config = dict(
    norm='layernorm',
    init_std_qkv=0.0709,
    lr_head=0.0149,
)
Each number is 128 + 24 x the weight over its row's rms, rounded and kept within 0 to 255. Layers, rows and columns count from 0. The size above them is the row's rms in percent of the matrix's.

# layer 13 MLP down (transposed), 256x64, rms 0.101, rows 172-224, columns 0-63
size [101  89 109  87  88 117 116 103  94  95 101 104  92  93 115 102 117 110 102  89 113  93 112 120 114  91  83  88  86  89  92  74 102  92  98 111  94 100 108  79  80 111  96  83 105 102 102 100  99  76  84 105 111]
[[114 140 136 141 124 156 113 143 108 140 119 140 139 146 143 144 131 157 112 131 119 113 155 113 107  68 147 114 130 152 104 150 140 132 168  96 138 144 132 170 130 125 128 139 146 134  37 114 161 120 115 162 125 157 131 180 126 100 166 138 115 123 175 126]
 [140 151 102 139 131 130 149 144 126 207 149 131 147 134 114 131 172 112  99 141 109 100 176 132 111 130 135 156 111 138  92 137 154  89 115 128 132 117 179 121 114 146 106 113 171 109 120 102 114 130 102 153  97 123 162 170 117 126 126 137 149 123  85 104]
 [131  81 156 137 166 101 121 111 135 136 123 145 113  99 144 145  89 147 107 118 114 161 136 102  99 152 100  96 133 131  94 118 131 106 165 124 111 169 125 143 144 130  87 149 165 144 150  79 155 101 144 131 173 114 129 124  98 161 146 149 152 121 135 172]
 [126  98 121  81 147 137 125 145 117  88 117  95 123 104 121 130 139 121 146 135  86 142  97 139 141 100 139 146  62 159 137 132 139 199 156 169 119 155 105 148 116 127 113 108 174 135 149 134 114 118 127 128 143 151 171 110 108 118 137  96 149 150 109 121]
 [140 144 148 108 118 115 143 127 163 107 154 150 159 169 130 139 146 127  98 152 121 188 142 128 133 161 112 143 105 149 154 163 161 168 124 143 159 129 153 135 124 111 160 184 124 142 111 151 117 150 104 133 171 128 116 148 131  99 103  97 114  95 105 168]
 [123 107 139 105 106 145 165 132 178 107 102 133 140 103 111 105 127 147 107 112 122 131 132 143  77 135 141 129  71 171 133 118 115 136 185 152 124 143 161 144 140 108 135 128 103 134 129 135 126 113 129 124 100 108 125 175  86 108  85 124 123  79  97 159]
 [117 117 149 149 134 148 145 149 102 158 122 149 155  94  88 117 109 109 122 121 147 116  94 134 160  83 145 103 105 143 106 121  90 120 118 149 194 103 148 119 115 130  94 128 110 118 110 166 140 163  93 133 159 116 144 138 151  85 119 129 165 162 158 139]
 [145 122 150 113 106 154 156 137 154 126 151 146 143 121  94 118 121 135 122 169 104 132 128 144 123 148 154  95  82 165 128  96  72 188 133 141 110 145  89 136 130 105 138 103 137 112 104 122 121 127 111 129 149 108 160  85 178 152 148 137 138  95 141  94]
 [131 107 113  77 148 144 102 151 117 138 129  64 134  94 114 136 158 129 121 135 153 160 124 127 142 130 121 100 130 118 129 130 106 135 124 140 143 204 138 112 142 140 128 155 124 135 145 120 137 184 121 101 117  91 113 195 113 136 171 135 141 106 147 112]
 [116 147 130 119 125 127  89 164 108 150 120 143 151 112 143 118 158 150 134 112 134 134 154 117 109  94 105 146 173 137 112 158 161 124 138 157 182  98 140 149 128 120 176 134 149  93 209 131 126 103 130 139 114 162 132 115 114 120 168 143 141 152 157 127]
 [120 140 157 129 170 133 122 142 147  83 107 157 110 147 165 151 144 129 117 138 106 155 165 100 120 143 147 117 129 126 140 111 120 145 127 131  79 101 133 146 185 154 127 100 141  62 117 136 110 149  92  82 151 119 129 141 167 130 114 104 117  88 108 119]
 [114 124  96 169 102  97 169 145 145 107 168 161  99 176 147 116 144 106 132 114  84 148 126 127 113 112 108 150 130 128 107 141 134 169 129 165 115 169 109 135 148 130 146  93 117  85 139 155 118 130 149  89 119 101 102 160 135 128 169 132 152 106 120 112]
 [108 150 140 120 141 127 129 114 122 156 116 111 130  78 131 135 177 135 125 131 141  83  97 113 140 169 140 121 152 171 157 145 132 162 139 132 117 149 123 110 159 101 169 146 166 140 186 142 113 127 113 158 124 110 153 150  95  81 165 144 129 142 158 110]
 [150 171 125 133 125 157 121 151 151 112 158  90 136  65 134  90 193 129 104 136 149 102 131 104 132  89 150  96 127 150 138 161 125 152 135 112 128 123 132 115 164 120 101 115 173 147 128 117  74 155 141 149 115 135 125 126 143 145 165 112 123 135 141 113]
 [116 133 115 127 124 123 121 110 156 170 107 145 167 166 121 152 130 166 145 152 165 157 138 132 161 113 173 100 163 124 148 126 114 137 121 107 142 144 151 116 131 121 142 137 129 103  67 127 113 179 103 106 142 109  78 117 115 134 119 111 191 113 107 119]
 [107 133 128 158  96 107 127 122 109  78  77 122 132 158 114 111 107 154 166 120 126 117 129 178  99 108 135 142 113 156 144 120 133 121 180 145 129 123 105 113 114 114  95  92 145 140 153 100 170  93 130 120 126  92 107  70 131 116 115 108 113 165 137 119]
 [114 106 130 117 122 139 132 138  72 114 101 116 114 147 125 152 160 171 158 147 139 168 109 165 139 176 138 101 112 117 125 104 143 107 137 122 125 145  95  90 125 153 123 125 134 103 143  98 188 160 165  88  84  83 123 123 112 131 134 141 146 137 118 116]
 [ 90 147 195 135 143 114 131 139 154  95 115 100 155 156  78 122  99 139 109 129 100 136 176 146 127 143 138 151 143 135 117 148 137 143 100 149 138 135 141 147 123 119 150 116 129 100 187 123 131  89 148 143 147 139 155 120 116  83 103  99  99 114  97 152]
 [115 124 154 127 104 124  79 135 138 116 104 122 123 111  94 168 150 144 131 161 114 149 154 150 145 115 168 122 157 171 102 122 116 144 142 156 146 112 174 106 100 106 124 166 153 138  99 154 157 132 117 149 106 164 153 167 146 139 119  63 126 142 135 136]
 [144 160 169 156 134 138 119 131 145 101 136  97 123 113 155 136  73  98 130 139 128 153 113 135  79 146 134 124 113 112 152 110  75 128 146 145 128 137 127 147 113 116  63 147 109 116 178 109 111 122 100 158 124 135  74 171 140 105 111 126 138 151 127 120]
 [140 106 111 152 113 124 126 100 143  97 118 143 120 139 129 136 155 102 149 142 166 159 113 110 128 111 123 173 125 105 121 102 117 120 139  91 180 157 127 159 113 171  93 162  91 144 120 147  91 150  97 156 147 101 110 169 178 140 140 118 111 125 106 158]
 [167 137 141 162 172 151 132 113 114 109 122 136 117 144 147 133 150 162 141 107 105 118 113  72 120 117 143 140 157  99 163 178  82 149 109 148  91 162 128 118 131 112 135 147  94 119 164  91 124 128  94 138 139 160  98 160 120 124 142 166 132 156 132 124]
 [156 111  95 105 112 157  94 139 145 125  99 141 133 113 156 112 136 134 121 122 109 116  98 151  83  94 131 125 126 104  99 124 130  79 154 127  75 143 147  90 153 131 164 169 100 138 166 142 171 132 174 119 122 109 100 141  89 133 145 130 117 135 102 110]
 [157 119 170 105 141 121 112  83 149  98 108 134 100 126 117 133  92 143 126 132 108  87 121 140 138 102 124 113 104 131 125 156 122 156 152 145 125 153 113  99 135 133 128  50 164 122 107 155 148 163 146 113 120 115 104 102 120 110 100 102 136 120 195 130]
 [143  77  69 120 139 114 103 162 117 148 113 126  65  87 129 100 122 107 100 158 136 122 117 156 101 135 150 114  96 105 114  99 137 167 150 115 136  73 152 137 147 124 117  89 115 121 150 144 113 106 100 140 107 144 121 156 123 123 113 101 147 115 141 137]
 [130 143 115  83 170 121 167 156 136 119 146 148 125 119  88 143  84 155 162 107 128 100 112 150 137 125 113  76 181 124 152 149 111 109 127 141 125 103 127 118 105 129 144 133 162 128 151 102 146  65 137 110 156 135 137 150  94 135 111 159 142 126 150  97]
 [122 142 116  97 142 122 112 139 121 107 123 118 136 105 144 163 115 109 128 151 125 120 114  70  79 102 129 146 120 133 155 116 105 105 167  92 101 204 130 168 127 129 152 118 130 137 156 131 141 150 124 103 166 132 157 125  98  74 154 132  90 130 117 128]
 [137 128 206 147 137 135 107 146 130 148 113 114 129 133  95 141 175 110  95 121 130 102 128 143 146 117 128  89 135 141 167 138 145 152 106 152 128 106 109 119 123 140 131 134 141  74 169  97 101 137 109  98 137  74 111 140 107  76 109 139 103 140 149 130]
 [133 136  87 120  73 127 115 173  99 151 135 117 149 148 150 117 120 124 154 159  88 161 138 159 151 144 113 139  85 126 126 119 119  85 136 117 120 104 159 135 144 133  60 124 140 137 163 139 116 169 105 153  98 125  97 112 145 142  92 133 106 147 141 134]
 [152 127 149 125 122 110 155 150 128 139 127 175 129 152  89 151 109 137  93 148 121 106 123 133  94 134 157  98 137  89 145 123 149 168 141 150  59  96 158 137 122 116 108  91 133 132 100 126 126 123 118 130 170 132 118 127 128 126 172 157 157 146 138 187]
 [ 88 105 149 130 102 122 135 122 138  85 147 123 178 123 141 144 133 137 115 146 117 162 121 124 137 121  97  82 142 148 142 127 135 117 123 180 135 153 164 142 138 120 102  99 136 130 121 149 114 209 121 105 123 105 126 124 106 160 149 167 119 168 109  88]
 [138 174 164 149 168 131 173 164 136 148 163 125 123 123 164 112 116  96 149 106 118 106 157 110 147 158  99 161 157 146  78 139 170 106 139 120 146  97 135 119  94 165 109 128 124 130 135 155 131 150 144 156 135 146 142 156  99 115 112 146 107 122 157 152]
 [151 136 132 139 110  88 161  79 182 119 157  88 136 139 140 171 122 144 140 112 123  90 148 110 129  85 133 129 136 132 142 180 107 122 171 102 144 122 129 112 171 108 125 141 146 138  79 120 133 131 116 102 151 103 166 136 127 127 121 144 101  91 132 151]
 [ 90 170 161 131 116 143 118 134 172  90 135 111 143 112 134 168 146 130 147 169 105  89 140 109 106 145 152 143  91 100 160 137 148 130 141 109 138 140 127 150 119 132 157 140 109 142 122 136 111 108 151 179  86 107 107 112  96  91 111 148 165 127  87 122]
 [102 149 126 136 128 107 133 134 137 107 184 118  99 110 141 129 189 107  92 159 103 110 137 188 164 117 114 129 164 164 132 136 167 143 138 169 125 116 151 145 128 121  97 124 109 156  89 147  92 151 121 125 142 147 103 121 165 161 109 127 114 124 139 129]
 [118 116 119 147 127 124 101 110 142 134  84 134 153 137 149 139  94  89 116 138  90 151 154 133 154 174  98 113 155 128 101  92 109  98 141 114 121  95 160 125 127 136 121 152  86 153 168 111 156 118 158 153  96 157 117 146 123 157  93 166  94 136 102 107]
 [144 140 130 128 182 114 123 149 116 110 108 144  83 128 143 121 101 159 104 132 115 147 145 136 134 145 148 114 169 165 160 141 140 203 153 112 178  90 131 163 120 160 136 100 124 142 144 174 134 130 132 148 141 158 139 154 121 121 113 133 125 138  86 112]
 [146 151  86 144  85 146  77 140 139 165 122 138 110 142 140 134 104 120 151 139 126 167 126  94 104 159 118 148  98 134 106 152 106  90 127 114 132 123 127 119 118 178 119 104 100 110 147 168 147  91 138 130 102 105 161 117 103 152 132 141  97 184 110 127]
 [135 134 130 104 137 123 160 160 151  99 144  99 124 103 121 112 124 160 129 117 144 134 126 164 125 126 139  98  93 170 115 110 127  76 129  77 126 176 132  89 126 149 138 158 155 129 143 144 104 107 155 159 120 114 100  97 114 108  98  98 112 118 100 185]
 [123  68 167 121 123 143 128 158 165 119 127 131 113 129  84 137 180  83 112 124 109 171 107 135 127 171 145 129  81 126 120 119 105 100 118 134 150 147 121 132 159 119 101  92 123 112 133 122 138 117 118 142  97  91  83 111 100 134 106  97 131 122 103 154]
 [122 117 132 100 147 157  99 138 171 122 102 148 129 113 147 151 170  86 150 136 122 109 149 148 133 127 153 168 116 124 124 162 161 115 149  93 101 143 144 117 145  71  98 122 120 146 161 135 157 143 167 155 126 156 177 153 150 142 140 136  81 115 112 137]
 [136  82 151  94 142 160 137 120 132 158 125 149 141 115 110 161  95  99 171 154 141 145 115 105 110 151 127  87 153  94 130 108 137 109 127 121  73 138 138 117 184 126 114 145  98 135 174 106 153 136 142 153 150  97 133 125 109 149 148  94 143 162 126 104]
 [124 100 122 128 150 114 138 105 183  86 178 136 145 137 152 103 119 143 107  85 130 121 144 130 124  97 133 150 117 120 130 127 135 127 124 118 130 116 143 146 121 124 101 150 131 161 154 173 127 138 118  65 127 125 126 166  97 126 129 111 101  46 142 101]
 [ 89 137 161 117 121 142 120 143 128 117 127 178 120 113 159 135 102 108 123 113 124 149 103 104 133 104 133 159  95 132 132 122 151 118 110 152  93 135 103  95 146 145 101  74 130 164 128 158 110  83  99 125  75 135 114 145 146 165 119 127 193 121 122 144]
 [119 120 131  96 130 148 144 123 132 139 118 134 123 138  89 124 124 164 133 141 104 131  98 129 117 119 164 140 150  90 145 126 104  95 137 161 101 141 125 106 141 126 199 152 153 166 168 131 187 134 174 104 154 140  86 122 106 125 148 151 120 142  87 139]
 [108 145 127 108 120 139 103 131 129 105 130 114  69 108 154 133 117 109 125 101 170 140 145 108 141 147 153 112 108 122 146 109 125 115 116 153 134 127 150  98 123 145 123 146 120 136 168  65 119  89 106 113 134 170 165 105 130  95 136 108 116 166  89 190]
 [141 134 127 143  92 105 139  82 116 146  81 133 109 106 154 117 108 195 105 122 121 131 112  97 156 128 132 143 131 173 128 137 133 136 136 119 135 115 107 137  94 124 125 106 130 130 123 202 133 102 150 130 128 137 142 130 126 111 130 148 115 135 172 204]
 [ 71 111 106 115 166 136 110 117 174 156 123 170 145  92 163 175 118 125 101 123 152  80 117 158 161 130 109 110 120 106 118 129 141 138 108 119 105 128 139 105 121 138 142  93 154 133  77 155  85 102 108 136 129 153 110 118 114 117 104 112 110 102 120 130]
 [ 89  95 133 130  97  97 120 148 105  88 118 114 179  99 120 108 151 110  96 165 167 147 121 125 108 141 133 124  90 130 149 106 102 142 129 133 132 173 134 130  96 124 180 133 117 125 150 112 108 118 117 152 109 104 119  81 123 163 117  82 121 121 112  90]
 [124 106 134 151 109 159 137 113  76  90 115 185 104 133 159 142 173 145 124 144 111 141 121 107 145 152 131 125 115 111 101 160 151 130 157 134 116 130 117 125 160 178 163 165 124  98 175 112 111  98 129 102 124 137 142 104 123  70 122 148 128 143 112 127]
 [129  86 140 141 131 132 128  91  86 107 140 167 108 170  98 112 126 157 142 110 133 165 136 119 143 142 140 116 147 124  85 142 131 152 128 128 133  54 136 141 170 113 109 123 153 148 110 126 153  90 137 145 127 108 122  89 142 152 122 129 120 190 123 160]
 [108 136 129 130 122  86 113 123 138 131 114 154 129 139 159 145  83 164  79 121 151  95 103  99 111 121 149 157 133 128 126 105 101 131 125 139 104 154 134 146 117 155 145  72 142  85  89 111 121  92 180 152 113 115 156  95 130 113 118 129  94 137 105 165]
 [114 112 107 123 115 131 120 123 113 177 126 131 115 121  95 158 168 116  97 175 117 167  74 146  97 125 132 188  93 126 164 103 109  87 117 115 127 123 155 130 140 157  89 147 106 139 123 144 115 119 147 166 124 149 113 158 163 117 123 119 145 124 162 124]]
# layer 13 MLP up, 256x64, rms 0.101, rows 173-224, columns 0-63
size [107  91  96  86 112 103  87 102  93  98  92 103  95 111  99  99 115 114  94 107 104 118 107  90  88  93  84 100  85  95  92 103  95  87 108  95 103 108  90  90 113 116  96 103 107  97  98 101  85  88 101 106]
[[176 135 125  83  99  85 110 118 120 180 122  69 103 118 143 101 176 158  92 135 119 127 123 141 119 143 141 139 108 106 134 167 164 164 114 130 125 136 140  96 114  97 131 131 154 158 140  92 142 132 115 131 155 164 125 129 123 125 110 121 130 176 117 118]
 [121 150 165 124 124 133 102 175 135 150 138 184 141 110 126  88 185 113 138 105 129 143 141 107  96 148 137 165 143 128  84 124 136 129  89 131  86 163  97 154 110 117 138 125 125 157 136 143 141 147 167 133 184 145 122 110 142 127 154 116 145 115 151 146]
 [183 119 180 134 105 146 103 136 155 110 153 164  93 120 124  91 126 112 143 129 134 145 144 132 120 116 167 130 104 166 101 176 114 146 110 150 103 141 118 135 141 139 147  95 129  98 134 112  87 100 165  98 143 123 153 125 158  92 142 133  79 112 132 133]
 [116 121 139 131 112  84 172  89 133  93 111 110 134 149  99 167 110 144 112 112 132 160  96 147 129 114  90 173  70 140 137 149  91 150 150 115 120 140 122 190 106 115 106 148 136 104 101 111 114 103 107 121  98 117 128 108 101 114 103 108 112 136 125 141]
 [ 86 112 130 126 161 121 116 113  92 106 138 133 124 133 168 141  92 108 138 124 145 107 121  89 164 108 147 117 128  91 105 161 146 118 104 137 151  95 119 143 155  68 141 135 144 141 132 115 177 136 116 143 168 165 113 111 169 179 150 143 137 127 130 103]
 [103 154 107 147 145 103 154 107 103 107 110 144  94 126 146 122 113 119 117 146 180 115 183 113 158  96 152 175 110 134 174 103 128 135 117 111 143 119 141 125 137 120 161 122  84 162  94 123 160 123 151 151 114 139 101 131 124 125  66 152 105 118 134 119]
 [ 96 128  93 130 107 177 101 131 107 124 168 158 134 101 120 103 138 124 155 135 110 144 184 127 124 113 109 135 173 151 104 101 114  94 122 141 129 105 109 156 143 113 132 143  99 168  81 159 104 163 106 149 114 147 138 108 157 139  94  97 111 124 125 100]
 [139 162 139 157 118 151 107 177 172  83 103 165 154 116 162 111 108 136 107 108 176 122 135 163 137 113 135  96 115 132 165 132  81 145 136 111 125 139 129 156 113 119 135 109 161 143 123 144 157 143 145 119 102 165 127 146 130  90 125  83 143 163 114 141]
 [136 162 112 122 142 132 110 131 138  90 140 124  97 122  98 114 139 140 113 171 116 121 181 153 124 103 126  88 157 136  82 170 163 141 149 119 121  83 119 154  80 107 129 112 114  87 146 118 127 137 141 134 131  97 152 163 102 102 170  95 113 123 115 148]
 [107 115 145 140 144 147 110 150  87 109 138 117 123  99 106 138 116 144 107 136 144 151 142 110  74 134 134 114 162 135 140 155 155  97 136 132 119 117 178 140  91 119 135 187 144 130 121 183 130 160 133 121  71  83 141 157 134 142  97 128  87 132 136 129]
 [117 141 166 121 122 134 170 143 103  85 125  89 124 117 142 131  76 171  86 150 108 148 130 108 126 170 130 133 132 160  98 146 115 169  96 147 134 124 111 131 105 103 132 114 122 143 111 124 128 110 122 105 117 180  96 140 117 133 105  71 155 156 154 138]
 [131 142 179 165 137 116 130 169 137 115 154 123 161 105 158 131 127 149 124  70  87 106 128 111  90 104 106 130 179 109 147 131 109 160 143 161 120  83 131 127 111 126 142 143  80 137 120 116 149 103 112 157 127 108  89 112 135 121 110 130  94 112 157 133]
 [ 77  99  94 178 107  84 120 142 144 119 106 172 131 134 125 128 115 128 156 146 142 170 139 132 165 137 139  89 136 129 113 139 158 106  95 139 114 167 146 144  97 115 127 162 127 146 112 150 118  87  95 165 134 129 178 122 129 125 152 140 143 152 113 157]
 [143 110 128 126  97 131  98 146 138  90 115  91 162 117 138 114 115 140 158 181 138 111 149 138 132 108 130 118 128 115 121 156 106 140 106 161 104 122 168 122 119 126  78 162 151 133 137 147 112 194 131 120 163 144 134 149 109 104  91 116 189 129  97 122]
 [151 146 165 142 126 137  92 150 160 124 129  49 144 101 166 137 155 155 114 121 126 173  96 123 138 146 118 139 119 106 117 148 139 138 140 121 127 110 146 160 122 102 176 133  94 111 125 168  96 149 138 159 164 148 135 131 147 115  99 157 119 103 110 104]
 [136 131 145  96 108 134  91 119  93 116 104 124 143  83 109 107 143  87 144  93  92 159 132 111 147 155 100  75 123  95 134 121 160 145 168 137 149 129 157 137  98 112 146 130 148  89 139 115 166 140  98 146 108 115 129 116 154 111 134 106 141  72 110 136]
 [151 152 113 142 126 148 109 146 129 136  60 157 133 128 139 155 133 122 126  78 106 133 128 142 126 147 112 146  99  82 118 123 106 173 124 131 144 141 125 143 121 212 159 146 120 114 128  93 140 166 125 130 125 146 151 102  84 124 137  87 112 118 124 117]
 [146 118 125 125 133 133 101 143 118 142 132 125 143  99 130 133 122 117 103 152 132 105 150 136 121 105 131 153 150 198 132  94 146  89 128 180 149 166  99 105 163 128  89 118 167 122 113 120 171 133 108 150 146 177 109 115 148 137 141 107  98  73 139 145]
 [140 111  93  79 139 128 113 102 131 139 106 120 137 106 141 107 125 171  81 113 112  98 178 136 141 124  84  95 153 122 143 142 130 153 101 103 161  89 109 112 119 141 124 106 161 123 159 116 127 145 153 164 139 137 139  97 144 140 147 167  82  93 136 148]
 [157 130 162 108 141 149 143 142 133 131  95 113 178 111 139 108  64  87 151 119 145 176  95 105 147 128 122 114  97 120 116 137 115 122 114 131  85 134 146 110 152 184 154 119 156 109 151 126 154 132 154 143 125 139 158 128 101 183 141 141 135 119 149 130]
 [ 97 106 165 146 138 110 108 164 120  99 126 120 150 132 142 151 140  98 147  93 137 114 106 148  89 120 164 133 149 118 124 138  98 123 120 138 107 122 132 121 103 118 181 139 130 179 116 110 136  67 134  93 124 168 132 132 143 106  93 111  65 126 132 154]
 [170 130 125 125 136 110 133  93 118  96 163  63 101 140 121 136 106 143 139 112 163 138 137 118 156 135  97 149 149 162 101 154 130 138  61 157 124 106 181 148 159 107 122 112 120 115 112  95 153 126 137 121 163 143 127 108 170 137 130 148 137 102 129 130]
 [119 152  73 168 115 138 112 135 144 171 102 137 118 134 190 106 147 110 118 143 136 166 165  93 115 138  97 148 132 133 127 140 147 140 122 111 142  95 150 130 126 109 112 145  95 142  72  94 141 134 120  77 127 126 132 114 103 175 150 123 151 109 115 136]
 [151 135 103  64 170 119 110 113 117 106 110 151 133 125 144 179 142 131 139  97 126 151 122 140 119 120 147 146  67 102  82  70 128 149 109 157 105 134 147 131  97  83 164 103 114 145 134 145 137 139 155 124 115 140 115 128 124 116 145 125 152  97 112 140]
 [108 126 149 120 103 112 123  95  85 150 109 101 166 126 171 114 118 121 140 138 160 143 111 132 100 151 125 151 168  74 143 137 128 139 117 153 153 143 133 151 153 144 143 161 127 162 151 128  76 149 172 120  90 185 133 116 124 145 100 115 129 105 150 121]
 [131 110 102 108  82 128 117 150 174 148 103 124 108 147  98 178 161 106 150 155 124  96 139 121  99 122 147 164 132 111 128 117 149 152 100 128 168 165 132 156 104 117 122 100 125 164 123 180 111 111 138 114 157 137 157 131 164 155 113 131 143 102  92 112]
 [145 140 130 134 114 127 130 152 107  81  73 143 130 102 109 150 121 111  98 101 117 147 125 128 109 142 142  88  90 101 134 160  97  81 109 102 154 117 118 113 142 116 165 173 101 162 173 120 134 124 137  83 131 127 126  83 140 122 133 106 103 166 133 121]
 [121 166 129 138 123  89 118 140 100 177 136  93 113 124 137 104 116 119  71 120 149 117 144  73  98 149 179 156 147 123 112 148 129 151 139 117 130 143 128 154 125 100 128 139 153 161 136 140 115 131  90 127 152 166 138 135 116 177 151  86 100 121 108 105]
 [136 115 105 163  77 132 153 112 141 112 124 123 155 167 116 149 117 119 128 111 163 130 139 124  69 108 149 125 116  66 105 114 126 127 117 143 103  98 174 108 119 172 129 121 138 125 101 156 133 146 122 102 155 130 148 128  88 169 109  98 148 124 153 163]
 [102 109 177 147 129 150 120 156 118 109 137 116 144  96  93 115 103 166 151 107 121  96 110 116 132 119 148 128 154 128 138 125  93 135 153 151 123  86 166 146 137 133 133 108 101 128 122 155 125 130 169 109 140 118 101  88 108 115 151 140  96 153 138 210]
 [187 157 125 135 178 100 118 152 152 134 116 136 150 108 116 173 143 106 142 171 109 137 127  91 134 121 128 136 105 120 145  86 149  94 115  54 121 105 105 111 165  76 131 130 124 145 118 131 116 134  93 142 135 131 131 129 158 127 105 144 139 109 115 116]
 [148 198 115 106 143 130 111 146 121 111 133 163 121 156 118  94 123  99 144 109 102 107 121 129 120 106 150 164 131 138 143 138 103 118  98 168 158 107 129 140 126 136 117 192 112 155 148 109  73 139  90 153 127 129 143 129 147 152 168 103 162 124 150 127]
 [ 80 146 126 127 170 122 132 103  76 148 136 130 149  95 150 134  96 137 133 137  59  78 171 108 144 114 113 176  81 151 127 137 110 141 116 118 120 113 149 116 114 130 124  86 118 162 139 125 138 165 139 112  99 147 132 105 135 150 113 128 154 134 132 133]
 [134 141 130 146 140 156 148 149 103  93 120 138  91 135 121 142 142  96 134  98 156 139  96 133 172 145 148 123 108 194 127 115 180  95  85 168 129 111 144 107 161 111  74 102 133 150 124 113 145 139 119 121  96 133 100 113 145  96 114 113 104 135 120 134]
 [144 128 124 119 162 102 146 128 122 127 126 132 144  66  75 103  86 164 110 129 110 130 151 129 150  76 133 111 137 149 127  97 155 174 131 138 146 127 145 150 101 111 127 158 143 126 117 135  98 124 107 103 126  82 165 131 167 102 109 134 169 145 157 122]
 [ 95 139 110 113 116 129 113 108 149 139 113 120 151 130 132  91 103 147 161  84 132 101 123 140  66 155 100 112 123 123 110 116 134 115 147 155 138 110 158 114 208 111 146 119 103 140 155 110 125 145 132 140 100 156 129 116 130 134 167 109 103 176 108 167]
 [158 106  83 130 142 103 155 151 139  98 132  95 147 145  85 136 146  83 150 122 125 121 110 144 131 133 141 167  83 123 174 126 122 101 153 101 129 154 155 122  91 131 137 149 155  81 116 165 141 141 145 133 152 144 106 118 136 167 169 117 114  89 136 139]
 [120 125 116 108 116 136 152 123 149 115 127 119 141 126 114 100  73 118 121 134  91 114 162 136  93 174 145 179 108 172 111 154 100 136  98 125 140  92 135 144 187 114 140  92 114 103 127 104 129 147 138 104 162 144 170 108 102 127 111  92 132 113 137 100]
 [113 110 131 136 128 120 124 140 106  91 134  94 148 138 125 141 146 101  93 116 153 157 126 104 141 106  81  97 154 128 118 179 171 166 116 130 170 117 188  83 128 121 130  98 151 136 149 121 131 102 147 114 102 109 124 120 139 126 163 106 108 109 180 130]
 [144 139 154 158 105 139 117 117 137  97 122  73 129 147 112 114 122 132 119 125 166 141 135 112 106 171  77  75 121 106 138  79 103 157 151  94 171  97 137 139  97 112 113 113 119 126 132 115 111 132 132 122 122 152 116 142 145  75 101 170 127 148 158 125]
 [162 140 139 159 138 113 119 110  98 125 139 132  65 145  73 151 133 120 147  99 128  79 193  88 127 133 128 147 146 133 113 147 134 116 108 116 116 150 106 153 111 135  83 146 119 127 112  99 170 113  88 137 119 135 143 138 133 126 112  92 157 139  98 137]
 [130 180 190 128  73 146 143 175 113 122 131 108 148 118 112 115  85 130 102 107 129 123 121 129 131  78 113 148  97 152 126 121 106  91 106 169 136 123 144 157 124 137 132 128 150 117 131  86 152 115 158 124  81 143 119 148 146 140 159 140 138 146 131 158]
 [131 161 138 136  82  88 148  76 118 145 143 130 165 125 123 142 125 109 144  93 137 160 135 130 114 158 142 101 131 130 124 118 139 119 126 132 187 115 139 159 158 166 136 113 136 122 148 108 137 161 144  58 139 137 128  74 166 123 102 123 131 107 134 100]
 [143 118 116 118 106 129 122  81  88 114 103 119 108 133 113 131 126 121 140 125 137  99 134  73  99 125  99 166 157 143  96 158 138 122 111 110 137 140 121 142 138 125 125 146 165 135 100 107 165  92 107 103  79 146 162 145 139 162 113 107 163 173 179 115]
 [ 77 147 133 119 129 150 115 110 143 133 114 138  63 114 129 120  90 145 116 182 144 116 146 142 121 129 116 130 119 162 160 111 139 100 129 129 125 160 132 138 108 134  98 116 128  92  96 155 146  95  99 148  96 143 154 176 137 128 105  87 145 104 159 170]
 [142 114 150 163 118 122 169  79 157 118 142 158 130  96 116 120 132 136 130 146 188 116 137  94 134 114 103 125  61 116 108 131 122 136 154 143 118 146 133 157 105 131 158  89 146 142 110 137 156 180 107 150 144 108 130 157 118 138  88  90 137 146 140 138]
 [ 98 169 100 153 126 100 148 155 113 105 164 154 133  95 115 144 128 141 106 120 107  41 148 137 134 142 163 129 135 116 103 133 140 132 121 122 105 131 124 127 141 102 141 149 134 162  94 109 124 100 114 128 102 124 115 153 163  80 142 149 111  84 117 163]
 [122 171 163 112 102 147 101  94 127 157 109 114 100 113  98 126 116  90  77 143 102 119 151 138 115 149  97 146 128 144 130 108 156 111 132 114 159 143 128  74 143 127 152 118 161  96 114 138 164 145 128 125 154 105 128 132 191 173 162 138 135 116 133 124]
 [114 131 159 109 183 135  86 148 126 156 142 108 166  86 101 127 128 100 134 160 129  81 123 127 152 123 122 134 174  95 138 157 131  90 126  85 117 117 126 124  78 155 122 133 153 117 148 130 149 159 152 142 143 109 129 100 124 130 129 138  97  75 147 137]
 [128 152 149  90 166 144 161 133 159 122 118 112  79  93 154 125  93 167 157 110 138  97 110 151 127 150 157 161 170 117 116 107 109 141 144 129 150 163 105 151  84 144 113 116 103 109 135 181 109 148  84 116 142 131 130 148 155 110 134 119 144 137 113 123]
 [192 107 143 159 146 105  96 128 105 131 177 159 125  90 137 149 144 100  98  85 135 147 125 135 137 128 144 156 126 167 151 119 158 114 108 128 168  93 147 127 103 130 118 142 127  91 104 105 120 102 172 136 123 115 134 130 133 138  81 126 155 119  97 100]
 [104 125 151 122 127 155 134 139 119 161 131 141 135 102 156 130 116 129 103 142 171 173 194 112 129 107 141  99 118 165 104 146 132 156 107 158  98 133  93 145 113  81 123 142 114 150  79 144  79  91 134 152 148 128 134 122 149 155 148 112 127 137  96 110]]